Weights of a small transformer language model: 5 heads of 32, 8.21M parameters.
Each number is 500 + 40 x the weight over its row's rms, rounded and kept within 0 to 999. Layers, rows and columns count from 0. Numbers have three digits each. The size before them is the row's rms in percent of the matrix's.

# up: layer 6 MLP up, 320x160, rms 0.17, rows 200-225, columns 0-79
# down: layer 6 MLP down (transposed), 320x160, rms 0.164, rows 200-224, columns 0-79
# gate: layer 6 MLP gate, 320x160, rms 0.158, rows 201-225, columns 0-79
up200 096:490394492504439482461535461444541498505476540458520495424479601475499531554448472460532470430471513500531492465528487463476506534545476495510499545517575549482495469461578515493432580499460519514499512510516512506507534451556454588458486537
down200 089:504563533533520523529472519582485429481553485547423526538518429502468462492540533547441541567512515526480466547495525536508502518468458518473448477428572477452476498523499479456524431509536459467619542481472575467465482503478586443526443438
gate201 096:525463590503540507501481511458570480441507475487451456473571552517508575498459567532553521541522518537523363544527527531452434472486459511481489493467501507469482471558463491539486489502482558448512523484528538483455442407484518396489466521
up201 091:525449460484523429462516536528538494541543552547446494502474508383529527537559501482506514533466539345489516466484526461495482490497398479494514483485520518448495520534499503512436466629486490475552536451478526510395478468490514470478519510
down201 092:533517540572451520525568546500474554483466483545483439479539498495480492474407588520485495466508551509484498481528547501497475469514528561492488531468589528548403489433518444510481466494494565517490488407500476537527472473493436533528459494
gate202 104:449489479488511504571600422505469480571483532512538427458483469463488584461496484532468484445502575482486526520482465488496454562480487505477498502480473473522513486521500543458511529581483441539549509560469512524467527503473526402475512514
up202 096:504504517495418471590393524564520482510468558447482485603499518464488541519465534558467510510472512506544539486543523517519462486481472490452463503492447529444546551479440507484421516478450505505596473540525436511512500452425516505479518388
down202 093:491523478526539469418540512446576418498502433525521508521530504458517394518466487502454493501495489551511491477501468464473647498571558510504483515528532544546473491522491501510498493466479601467475469429560549453510477474525492546548498488
gate203 096:504487502528500491616449655419537501446463498604498525502518509553508477539489528536543475522528576507523426455525542499495463527587508517585481485407448535471498490426477466493390536552502496491500533477488503558478395503504506494484493523
up203 096:501478467470513514449558490536519465520575592531482439485543552455512565529476552406465518548467503506430461436485563545551524475435497443475463533543556503551457490517488511563516464523478489459473567546435500485483507461540542528540542475
down203 089:527552603454491521496460464549478493553521509496502464536476544554425478455424499521456482492501480496512566600515548475486462527567568518530516484463488532470557549409483475545517530457474543424516539464565522526544506452457452447503428477
gate204 101:399478549485379508491510502506561463578488517506549541492485504470464496547461433565456515463526510476561487515557547470518501553506447492488483489488422597485510527465513458495424424465510504543512503516477487515568507533524525419470555528
up204 098:495434585488515525532446554534493519494502429525463435567431527498510489529450477490560486481546511450518504546454476482492460514431418463579558435497616542509530528401523521487549488511488538474535467519442514480476594425518547462542496533
down204 098:514509423489478536471529474538524474542517562501521541461587504479491517544517478534494540450442494538536564566480525506510517551468505521422496515479480443441470526520516526480432530483487450423486522501512395472491444583448547548516515559
gate205 100:437486479548581479482472467539495500512514535553483518532528452465505517480392506494558479432520582505559488491520484557418508481507500444546525448507468471508513457519488488509427519549535578503480544516510531501551507455562526542587493543
up205 093:463524483548483592578528463478522528559477495536476574398499500507527435528511523478494473514450536438518518490581496540473459563516458440546409495512451487541514537528503565444473464527458551573481500544565540504450464543575477481546495536
down205 093:488547502518471558501457543450429521512459524516523498457503529478509550470510543490446461542504450458531532510445512513463581483542539543477467466567521490471489544475464482555546502542496499530510523466489477451475502467468513500477504545
gate206 103:514507473559497457498544549524475532520560438522537488497561455468469495528500480503467443472517478500519544498474554477449511474523548528511465530506497626479573485525454569484526554518477439465490468549537497444527477523507475440497432527
up206 097:537564530423514583480548434481514508547494536486496526508519429504464439468567480491483561460572424474467440527472433520481530539476489603499525444490465493495546555553467473562498600470444502439537515478455506380517536538457563479532490502
down206 094:468456545441450458531459517486486495389422488526482502505503495484525566500460476542528462587468526418562532498528493525527406534468506457442522528473547463557448429458543498552509468556606506541491473552563504528481497468528498482455555483
gate207 097:503468578529477478533422539463532465505545463472492458489438512500421527468460462518423484479561525502522609517485432418473440515504506473490519497534590518593569467496497494519498477545432509529489524543434508557476512490487506494460451555
up207 094:412509528508484517469416505517504493508491441511487495505487489515496511512534507496514506521537498506585528577474484478465522576463510419506431513463484489495524462588494583478544492440530450537505480523484481500502581443539545488381522478
down207 089:529539431488556537505545503472492521465518514519548472506525469546548473515472487461532478535475507519413431472519570531475475442504467544469468495453447540418489546445485495415504468433488536486500482454482499521499459500495462473514504487
gate208 107:450516393526462431555481480442525492539465447579519489541453524474510526517489532496510531498474566477573489509521447453519529491518485511588506528424515495487569487394510495539449528509542564508505464512502475467523446498494486462589550478
up208 105:512518552473496546543474425473484475541501478536526476494519476487511428442475522498498448525513510538419466603571531445491437563448603527484476515610440505510506555519546562486482462491517548511508455522515553506524509529502518551491505501
down208 104:516588560501503466495505546535486479490480557503540479505530487487543494505460451549490490487505514519485545437543565535494498457529541489466486467485512479522511503523539481479550498510479523497513527516435470454527521526528535549523402521
gate209 096:447462492497495528540550471531441511553494518562433491488521498516486463515390591521510485449448454555494468467529509528540455471568530423404483547464491539493459421521443597583506522550549517547543524510476563494514510526533466426450486565
up209 098:559474520548510530434515553496498536423510494497532489527483497431512556456476467515445462558519444449485463526377498578461533497504533562560483574473531492427507567435497495469459540445475453524521522491433490448516477580545509523499500527
down209 096:451485441476498503511547487582536466505472526538468579489576509519547486531457599499491528477428472508459517436625541481532419496484496409431482528500536537524460463481462574585518502496617458531495500505513484494533488498514474437561454558
gate210 099:445481502519487507510412456493497502542545466519537493474485573503516485518481536484484432450467474499549551578445545520427548480495361519500485513521478454529521533499547496535516515573487567437431538600419453525441525454509447527548487538
up210 097:425566512422539592478454538578514572518457535522515520458513510475499525532544540533443523501475488527471484543472513539513513518570521550518466502485453538495533548474517503518516512528480472475490472598508485508493437504501489456517506407
down210 102:513513577504472528570536513453523458532445495401469462481468491578492505480432538590550483573473497434510516458516488472552544461512507501485509603530508487513509508474504511490495517494563509505484467454467547456445471534559509546436474525
gate211 093:525511549503569433536504568509561540541556479525471501445511484521428488478487527574540501392517525538475520507511514564496516515493496480489554436493576491470465593463497477563495550523539535505503510500581518513564513418495497441457441451
up211 104:497474496492580425570522553487578491455515499543489476535488516487496464471500528480551541474439527609468470509494525516454508512450492487453640465495531482518466500546521475537486529469525521520439494518531507464480533478491538451443413435
down211 099:510481502482501503530487502503413519504462448462468512480519420488548497542487542456540532476490478468511575517567548496433497451409563486448525447468422476456498529506509480513543476455545535498478570535459468452412516558474576570479521463
gate212 094:456422454492474482557492557426504451545534527528450502528516448419487492470512552438465498512504498502498547487489597539471462531512479433507456449529481498456410556503411542470491509504546511540595481461555452515510525437525435493418470594
up212 087:553532529439464460462521475500494533447455522519477482530514469481476556551534472500518461523466434486461492531473559511443501611471471508582547541496515460599457560477512477473476501485501486454496484483494499483530537545518484462511478444
down212 091:455456492527497541515458493470519546562530504487498525496448548510508473501475500493479535528527501536546477464518415489535543475500519456428483441522528493422540411550513532512474527565491527522482484495541491549480480475520583512486537519
gate213 097:409436509513493449516463487504540507546558512563464448475532505440510483446510496499488445494489530570471507496555587482435508513507556434504530439468536519462485471513478482455513456495454540528465523563467546533589557410558465543483545470
up213 096:524533444486610548523498552442475533509527460503514480459470450484475471493546494477467485454471530492469535532459512490451458486575498502514495589544506516538490498532409539505476522523542520479481547540537426423533465543514517550430489504
down213 097:591456498457457446549531468539587450535524526512513513510528513482528544502508545490456415536579485464506485491504426462511659510496498482483563441499493423473528426544550488468524489496437482484528516493488507505476517483527479436512538484
gate214 103:460519505491482510501450522543438533576596561532437512485438484466472508574476466521560447464487433432494519504532523531567481463473492571527464430493559534514498502531477557570505522450483505450462518458429506472482528474582463516523578507
up214 100:555499448533483498490490521498480500483496524553480529442521497530475489437542492536427555528460474531524514450475532418436488458522503404506511501465545531488489473465496539496515392507472444575506519529448590441537493556588412500450523544
down214 101:521514468566489454498476478460518502486527468492467527454506474507421474513407462534557560427461569505531511474513501580524542436456475573507501480533438533466491458542482471470447550527511548485448468497563502548482466462525542509509565557
gate215 094:524506484479480474506479530527619520459496522499498507529531553468451509547483490478534462464448493503517441477496511506493501444518439516508498496523528457533467504514566533461531498466459426504543478483465514469505474521484539504456485426
up215 101:501533582453502464456492531509522442422448502504560547524532438446426579513439484547500503560537572481516496479493543557457480462501499511486458454494452573587613511451549523448410421526484538496490478477483424517529498543498489476498490468
down215 105:446511557566565527488496487527563421492490558531423528476468453461539484496540508512508571528521463491459557532528512469538431498447525455517456559512537589463545514514533484562511489521456525484491507460444424562431459451540513539522500480
gate216 102:525593497523473519546504498500484433533449490491488459513485511532485498549498536437476512472591584547418530532533438522435499489446520566437502522476496521588498551511502490459481542533528510573547549525419397456471378478528564516466530449
up216 094:518504494572564488487462537458485483479549457511416447530452532456476507503541474437515531463479543578501534532469582486460484462506515497585516421445468541442529445550491461507504542578438483474583474554432498501509498540486506486455474446
down216 089:494442553528555544394504473593562440544494449497566472463505506534492478507426492500508494536475483463511488464502478540519533455525472457475482479578537505540471448518455507484474483470540599488456516544545517527505499489484449483470517532
gate217 098:481490423490547466489480475581559516486442479527492505547518498469499536568568511499525550476530488566535508452444538534534497469515473483493555477438534457534496468417501468601552510552474513495453552528480470544473433502496532522479465507
up217 092:484480510485491494537474434485507473509529507500465510511522497424482427538481444465508515449451497552440433493500529500457472558460583476510503573503468484601476553427442517518465511478497425492509518522501524511541525444548442549522432559
down217 097:515580526483505457499434533465484456475524488490467466459435573468517522451501556546517536478560489466507578485523426477535503462511421537534560461471470440443531499535509447471628484524496546526533492403491522537497469507461512532461505503
gate218 105:411516518518465547524493521496445477548504410440519513481534504479492497517556558477457437561504466478532541476511512536539513521568525504530515579516491490554557492362517547449526464489524506507529563492457434503456503506434506538544451602
up218 104:444572469518557489495572452565511471581503547536487484564511504515442549488504482514461495430459481481414422456523488545487527509483478497413513494472503525503473461525497494525508538552497460488472557442459481543491569502545472448491462487
down218 104:542467428563485516517456404490478494450438515568537483442562536461481550536540519453389454464521515507570555496508524494499439521494525580488527586463488575616578485488540451533517489505543487458454492465496493491511497503472536551481478487
gate219 115:503580490473477438467526564497426494457536439527545445514502487489498487473532487505442502548466469485506479557485468487459581470498465475447473533463559562584454460475544444570498517517529485455500454527511453516524576579507505509560505496
up219 104:480548538513499452454388465438504477497593494483543469544509531542481504455484528517471573516546497519509538559565472479415514497500412532488448460562552477488505429498594426484451551492506500475521469435482473542482487522476556486530555496
down219 103:571487502489514496538520460515533542539450573451485530528532435528454470568541486546613417547497492517507524440459488515539484455468524524546473506522466486515552562501513533421492517467496453502520526533508532485486486513450464495509484512
gate220 106:411540494578551520493450550552544450492516431460468496490470503430512576531467587469446492549526541553571475470550428518565481566528454544502504505495513504510586510486567515492526452544545524519526465533516562465455493500484501412519528520
up220 106:527477483512510511531549429560498534480530556543441583553568501511522432484521514505594508473491445483471521554437520558542510483470532512541418451429459486531473498514477446472476502531518469499488527488488418520495454490507502543565447428
down220 107:525500504525497502559497522439565386460498497471471574543540531457517462496491512492440478525562562553494429480478543506488493511500442533437462473520507545535509540518498488468395399464546518533522476452447500503531509467491416440477579512
gate221 109:539425477563497496490451548528448513494500458489488528476545520426518526504511485593537445475447466433469483442491473469539558447484484452554510509587470550451435501474454517470510519473532505504544482521489590462528541535439539518492455492
up221 113:458500559443586501556472431456486534427526420451443473496534529593526441519466493505485499529536528531508500509486512522433512530499492469504490496489495408508555509538566427528511594489476463493484535585507455516509542463510458441518423399
down221 118:495515486481567485527394489514550489459511493492516466423439529574439566498483444484505486504458499518478440547471522512526498491526485551499547540406528439495437445496601624432517539532495524501500524447499463509403446486515416488471492479
gate222 100:507520472515499426417593505478450523496451460507480486557490513490511507580540582451553522549514464606584562479451445526514489455474471505511517536498463511542529459475544430499519507478493451486462527581444435495510485453475402458522527490
up222 102:556474528518460464535526606495522548497541515475420458532477505500528402501505499552540590494472411480436486481517426510461438555420440453483459511471483491508536531535451541523510515516460505449534482501513547523500533495499496554540468542
down222 106:459478459515498498477460579506519436556474548501522492533486462484511483515408535534489539472436552434503503552548528505457496492561619493461546507522543551516499476501519524542458493438563515537460425587483468490558472517527526485412432503
gate223 101:426526441483542444462497486517536506573434420602482531428467511458473504558544503551549508521550458504519470501452551461552532566520488523536567497484453537542536488428456447478521470487491463571533505514438479580502521516505532517501436540
up223 103:515477486572477471453561514496511552494480382515503520545457474533496473448509473550506560440545463472480440508501499444487522474519531504450454498557421553575530444553537476553503426425503453487512473491496482448521490550528468472472572495
down223 108:539533498560476432531504493466556486463472443525478443412523422482491509501518539549539545579448504469511481554474409603534547473447535486543508461487546472480503504572468426541538541502496447500459587464494416567489504495462503435466477504
gate224 092:504529477498548430459468534489498490573455485572526553493454496543511453491473472540564558483518432527545517499464470530494449560430504519420443440496513490488469527500568515536520532556459469508491420499531564464458486603536523523466494524
up224 085:512484508519487541482439508480531514512492485498463536490440498516521510519448524550438461577503508534509537595492595579523463586473539542509449474500497551509412521522484400457447471525437461506513463502466528489491468495470548482504486471
down224 092:497548535477501529573556506488473541476529498532544512500582517488500481461518405440515522499439480464444461447540433488509519446523494479509525502488458437511541480471534554483525496490515567486541523582506474497478542500493455512481575523
gate225 093:494529496488518477501621567533519448566440506511428468500506478451494440539462473502521480413487561526503538474519447457482483525523477546512477462505472555559452480499406515468387477594547509477541480507434486454495503510538450485483538490
up225 088:453503473504547494539514532514528505564448471510480516545540508510542523473473541531561475484550476507499527535520451504551470486465541579456545499493491483481444530497522450476526481550437501463518497451532435485501498536526423553543526483